Each number is 500 + 25 x the weight over its row's rms, rounded and kept within 0 to 999. Layers, rows and columns count from 0. Numbers have three digits each. The size before them is the row's rms in percent of the matrix's.

# down: layer 5 MLP down (transposed), 256x96, rms 0.196, rows 196-227, columns 0-95
# up: layer 5 MLP up, 256x96, rms 0.22, rows 197-228, columns 0-95
down196 110:491467508466521475462472504464533469486480465507485469501499476555523466510499475498530518494493543463543484466526495464508516486524516485532502467505468523484458523533532492510517474520458537518500497540497503522527497462508506549520531532533530504484493512497519497539496459532477486487
up197 103:508540487475499504483503482501505496465501450469473477513508472498496507485503473514484487510507482479480511503521505481533487456532457507468502521520443539459488464564535461559474462540509482505528516486497471480480509529466497491504533496544515475483505509542494527487505534535495494532
down197 105:470486481477504493499536522537545490469480471522494448473477475480489470530484537492485535487522503532458492503496516475510466472486501493485527515537504537452523491514495526470481530528509487541486495481471532485552517514471509524475562510519471518492489513476524529483477511482488488555
up198 105:516524483465503531485524536485483484511478514554496484498500531515519512521486502491483427489491491474541458514444490503507501523506496481509509541515520499481496505518478528471429531524488532498486490511469482530473462487500501500501496484519523460523502487489480509483541552430533513519
down198 102:531527473494492504495516508533491520473513444551516504468471486517514492513485470531504445566484504481488460557518533511524531494511518523519492509504500517488499513469490525458505482496532497533484539471472458509508448493519490486503464457480476524487484487530482534504478469459495498504
up199 093:498516501522501509446471511497541518496481449496515469554466486521553505501484518535488502430528470482501453507484497460496482510548475514506516547518491494507500468485477480482526486532477506484501534512484501475494487481531463533534541489531496543479481532484501526518501494475484510472
down199 104:539470523497506509501541532484487515527512494550492560506455451477528502495490508521524496482521506496506487440481503509489517483511494529472516490469489530509514490531509447460524523522443533498511536480497430473505484501527521499495503520520486516516496486490472462457452507500485519503
up200 100:568471525442486490484485481481513487490528491486499510465496473550515506491519500501479499450482533529536490457493502536504508478462525511505550468499471514505496513515541511490502487500481486513529517505492528516507482493519526479510484566518497432533470548492490471526488463515506516487
down200 103:526559524515480448454501519466474479524494464503469460473458504543500469505500507512515474517486469519485537536517436506492490515504504509527537500516458524524498522481516492504488538478515514511532563462490493507520467465488503527504504538474491475539507478512528522502504477505500513483
up201 099:523503527498530523490461482490514475447532525512506532523475562456480478512500479435508497487474534500509494427492523525514519467520501530480496509470500537481525475475524505494518489554514489494451508515501516501538525504512518488475502519527479472535510521493492534507497466486486489461
down201 099:512452519516512507536497467526507458478480508508548481490495516494486458533494513502515507513477488500491509471532519499512458471535548501493539506486499498534479481481504472514466469533500526506465487481496522520480523472500458461495552535536517460448503487461532505536473469546499483494
up202 104:523507505484478499488483516512476516542520481510487514484500516496469509551486504485495427499536486476530498495450522461522483470514519499521498494472475514456498498511531434496510497511474485491460540551505502475520517472474479494488531524562493514501496492513543467438509523527513480497
down202 113:508503492506493480535489462522518478464495474508466513518526462500542468515453446526482547502490503473486494498517511513477479533526474452476505444530486492515507489510477512490503478522514510525498499493497522529488532493540460511555525517473544533508516484539467546494498510484468499451
up203 111:508475474499487500504516510506486446489485505529489498468511498507533564510521486515480474480490533525469517504491524507445476488534511430519519461450470473475487475500498528494503520525539508529524501493479500541521512442507520489491509485559489461483503548505515473524503529507506531490
down203 110:528470476512476473465545487485462485485518473495488446493476485556492523522473487481472472513548529515464526497504489508494488521482539466531528465491520486521527523484526515497542526483513514505507470519443500522491493486464520545511513472455510493492508497515545491474517549534510489517
up204 105:480500523524472560479488498488476476517484502531519516452532526504495486462507513506496464531486514484562526500492496494477496489510495487472473513501514528505472466525549508420475493522503491495493493539468511490457553534525535463515523547508475508510491506479462506490519468508477482516
down204 099:505543517464486484451544541508471440479514502459530499503478496481457485478497512513507507510501517509498532520540543511482496495471502512516501476522474518512497539496458518512477485530477537503494489496467545499468506489484477509527506527454481496518516455522505486484516468493523546570
up205 080:501517509521538497546516477498502515504540442490470463471562483458476520511520516494478499532474526510468469475498512497532463535506486489465514493490505490540471501496481467534449509519506520513537500524477516470449475460475542479472533508502496492476482523488480525512527494541496490499
down205 086:459470505520505498542512497522501521511477532527523534470493508483533508521467507513485510478502494497527491498562482483531496476504530497507515427516501500472511520522452516465510486505461527499496481507484450572523522533518461483480487477499515519478487474521526462465515491502525445499
up206 069:521464516520466448556534503495501518489515502551467476518527515509476481531510490526506525477525509509488481515523481492521494530503513447495539486537504499446502454514474506461441493494480506491481447517487487489454538511508493490513507483499489506469498499510502514464525480532453463467
down206 071:550504496470474534467482490462515442493481487497517516469487527510531527485533514542504484485545483486527469502519487490474528503477507516500514529519506520533501513476502456518502494531484505538492484488482524493499504500512486490482513512383531469525484531508494471510533498498521523528
up207 113:508483457493478508470480517496480522459544476534484500506475457479537503488474471500514531510466547491535493487494487532541515514494523505454508471518488497489477507503523487544509498516519523491483462496444485474508465540498499532489527477570506483490476516466545530521531473480489516475
down207 121:529480491525510503525517489520534525464486522482502465549506481530508516514480487486515480517516455484454491471481563503515434490512479530472479528480507469490482519510474525528517538508500465500502475467523513493497436522503529466491504516475521511525542433529500481499514499482491522506
up208 103:511535477466534530516490513518504482525496503491502513512466519453495528498507523494512498398454477524560498464483423522471509508518482512481522497521517488515509513479497489491467490520492506529500520497489524515481494513489502549468531460514500500511499491458508469508515512452534485503
down208 101:550480519495485500539495478439503560514472512470451478514534511508463476482474520537529526502523508494465457483516542525468502517527499456512534490499454497507516479513475435530506501513490488492477526511483501471495508531508485503512514519499505513514501463484551528495496502537512466473
up209 105:495495497521459490487486546503529461525479501474535494494492477506540498482527503485535531477496507460519507505509548506481528476505537472501522480529461517479485531490550462572470476451504505504546468464500487519506511450479512487535523484514546505479489513489475472506467511485512496489
down209 103:504456473475528526472477528520520473511479498528518509494562496482472482522524481492529541483475510511536474483515525523504517486457509517496468466508514508495522512497480499561511474459430495467503476547496495495482485454490530514536497479545459491472523499504522468496504507485514521531
up210 137:548502452474496527507456502489512499469465485477528542469516488510490526518504534540515499437485464524512485498480491493467553537511483528495489504464471501500504544463505472534497473522497503498536525511490566512510475488479503523468524506516486494510495492493498516474513472445529491541
down210 116:548507547496505525536530463432509554503469504480483466515507518537486523502486480495479542501548487474490455494513507511473497511530514440478552498523495471524475497484499479508507497527494494523468500490472497501493500471484471555507533493483512499496505465516531516502467486520487486449
up211 086:553487488469511472469499465490483474499495502479485507528507536461481479541525487562513524447502512527506534500503461513494480519463507509492489492464510503494508509511509485524409509486475503482542530513507499502483516512518541482525499488493473545531459539484486524489531491467531488514
down211 086:464482521502503505476503589485492453482485504530498508471492481511501497503534460470517489458494491470530500504518496477473471482513517489508493509490497558495484489482505463463455513521499523520529519482478494512491490531543517499482511557544529467502513510520495454503462452536516496530
up212 115:520480507458513502506472539494507479519504480502534540452513513502519510540534458476494458497497542506489499517509463463521491454479509552429517476454504515498507493524505503530503489532521490533479519506487537508508513468515502495526522494519536452509491509507494476439541497475469497484
down212 119:538496450510526491513500483469529481497532532540518513442534507538521494528508473501537493514501501505518530499521475526545457436482534495512451524515491536460506467470483491521500528501465455538473505464504496509480509500473500498486488494529540475464476520476477499501520496500534498503
up213 093:512492500464514458464524508471501474518487511478470502448538486542516493513490537481483520507509510528488536526485522533520491444536518517493511470493480454501534517520492517564477512502449524506479485486471483521521536467485516486501497543517533467488453478490500465515504477491543511491
down213 097:493493478517533503521474543496484468500510522512548515524477449470507505468522537499510519511477509463492492511516529473516485504456532526467501471527528484523504542499499538492495475481461475475520480504492506498503541515516500548455467511471444496499468536515527536503475457465520500540
up214 118:511454540483490511520484499515509481516455516477482498486482486508499472477505507492501469496511510428524495478495513536530521512542484455513530503518513498484464481501509474502482504482509470547541516463486524494499538482430493494491519545526483529479519549463490446468491515510510489541
down214 103:467478522495538546549494496478490494537494534506547500505552527503466477514496487492493534504462509517525506532493517525495505472479477490521529489490513500475472538504441520560507504529493461534500516510499485517501491540494519480494455500501487520474456503493458516474448471497525457515
up215 086:541507476462456481466482485512545481512452496498532490478512506517502467518518549454526494499530493496479543488468539457547508477536478531474504506504451545507491527507516473529541501521515495503509486496474489519471462466514541494467501482516494530521503505510490499537495505507454491472
down215 093:510464510485500468524533512467551502465511526541508481475440492495533451520473448500480506528465531476478455505492532469463504440517505546543512497492502538481545499491499530497530488493505480546526501508467511516511512521478536503486496514494505468513474490480487496519499484494526505516
up216 093:499485471436561504507533478504525477461452483500493498491508478513486482539481459482525488495516485483520532522467496534485488453509485498557519540522515530508532470489524474484522516519461516502522497507489516512520501485480526480507527545528530498481448490521524494479506461526519543489
down216 104:523548513510527512535482480514523488493508505482509479522577513487462509516490487516551514521459473510488474478484487467518479561481492487487510487503481490463495525536467498466479501497519519517497485485486489487462508500484504505550516523484485512508522529445549482470533488526456447514
up217 095:529528477491478480484479501502523487514480511490476551511482513445468505474531502457492521514478503496461524502463506527476507494434450507522529483479473508463518477470501514543532497531520511505518528532484476473527495483529527469525500514524490529487448481509547545489531486507529519496
down217 098:513481459496509478496445532517522497506491516490523470485476522505481473530485491489451521514444547519525480456519578507496480509507512506544509477477550480556520500471524479507524499487529510523507498468494498490505490488510516504501513493542511477490487444454484520515521476520529500466
up218 112:486495487489503496508493510472522461464520495516469467509514481460499559479515456526456515511469520477477515493494470488520484540510523515465534541529491481489493466523486503555496500507542514473510499513462534487518532488497502515487495471525531462521485546464466560516500475498494546478
down218 112:540476470512506497479456516489538470483466548494530509523505449489484498511466500467489539512454514487513449520514544484485526458510507531556487477478520494495506493475511553497516473467517522487508503552504512474480477501491482502510470496536449520535475492531504532514503487494534511491
up219 116:475514497504529548501453522490500461513487500527517514495515523511478494471536467465495484491483494451494526491519474513458550511557465541510487517505515495540486550485513530491452510536433535490498513508476492467488509494538481500515487506531487512514513498491456529479513483503538473521
down219 121:512516486513521452510496487483480449527497497501467487452496489519484524495532445528489553470535557539500507529492485500552507517530499521508517529495491496507454498467517500481497495524465508486492500524530486475529471493488487514481486518546488489421495526515470501539494498466486523482
up220 082:537450496519495481536483451514521485534482493508481467475502453519512523514473466510505487503502545468490551491530518478511491542503553453495503483531501506469475476491538497511450510515465488511475505509484515515446488450521479462485504518510516497515476486503521507509554491514469534493
down220 082:497480470482474545509535510472529453529492489480538532506510489477486507503539496502482490491480463517546517486554436563488516490461474520485490527448494526509494483513479455459518483507533489528517504498472525522499496493500506505502544506467524502513538524502466481486492531498537492518
up221 107:540525518498459532460509506546507455490543488546531488511520511514491482510530493489490477516472482530470480526483477505447481505465493507511532502462485481507516528536487478528504524475518458501510516511501509520479463465485516512502516504517568546547474457516489474459522496481514504509
down221 109:529475479520492512497500482509501523495510514470468479487491476504459480507531476494535507538527513531530493463478524531522504480456472498491493545527499518514534487446527465497528528459534497497519456510536486503520522484527458503539473504477493530499474496531511455510541521507484474433
up222 087:500479514499423517501493464503475517502500478463509492497520533527536552449568492519493492463520502504514511495461477514487505515461523496466529465519539515511526500479467462475518484494500498464500506490466479501548548471527498502516482518523486468506481530513481515489469524488483488537
down222 089:499491480450517508502504555530505483479498479491504475485461517531491523552516491501500456521486472517447483481526524554529468503518535504492526520522503564491502489516493493504490488521500560466515500468473503470479480490492486484474536489510519496482453521450475497486538486492548515488
up223 087:487497498488468500500514519508510437466500490519474518495452517507549511476495470520485506540445515504473514489462514530521499465514482483505534501445506510501514476522501502521506503506523486517516506529496501504499552524500494508472479536509538476440462562535522485474526444508520529515
down223 086:484475507561494516512435476498530500469449498523516499511519482512470509517491491543476508519549497498493472492512500463515491532562545496486519494489513521517508503505530493527508498529531498494487482506507488516484475509453476496473470466441459501539448515529530499506492490463478539504
up224 091:516499496507516526512512473517514504497516523474498478471512505496528504504526516523487525478493511501494499506494515481494510504495517506447521564469530473493509502448517486524449502492509487463552498511451554497479509448491485524498562532514522465504522514523457501503458468517453438488
down224 096:508511487470508514482524548523462523533464503496511521456502543544464498531521492476501511470492501485491485529528482518469558496503478511507514439505500496466472536484518467502486483521465489512494488524519510559472484492516511494516504524511505485497534495540515460427451492504509483489
up225 106:515494484507468523514485531475489497510505449507451509504469471490552503521461497496484485506504500528498511493482498466510504462482476464450526517536503529510484497482492520490537503488516487532498461474471481477525537512477559531540526493552516463502517560460524489466498503510503546494
down225 104:537491480494550510500498489538512457499486534491510450514508484499544508512503481502489512535514503513497447533515497460478472550460464472462468528481510506515528496528538512543512499506480480492464501508506476508496482529541495504508476528448511488450475443517504484509522461482522516513
up226 107:517503518506500516520497482496505491531472525468467502497477527481475492462511515465525448450506538471510504490449519519528490504531462449508507522484445491482501478495504518533489485479523494526518502483461486490529546494471499518542533519531546478482514528477523459464540466521472505496
down226 096:500465482498512539544478477495521489491554492529530515538555536474496491536479538469468530527512501532500531492494501517436503531478490509489490539493518507478515500515499496518518504498471465509487528483479484478516513547504513480477433458507511489497459475491468506537454489512514477490
up227 105:488488467431535516531490513510503507517465496495465506498541451507555509474514453505523491512453510532494517500512511434480485478496484482456490510495514526495517558477457480517513490472530532506510503467479516500501473523489505539491512527527472469547466500496523528501521491484506521494
down227 104:480507531494493483500540475491502505482445514497493533469538508527525483486502518523503497469517491490489507496559435440514490462473512470510441538499483529524521526500495470467494475478506528493477482501515521491493501499551508496512505466486535490491524504505557505536514533497453496458
up228 106:512520519483500524527518495505541491509518473472526542494494504534445467501472500489468457506510501549556492442466525516521532492498458499513505509502513495482492479520459499503476489491508500493497491512433499515513565495440516513488494537507501500485508520473458498460513495516539499539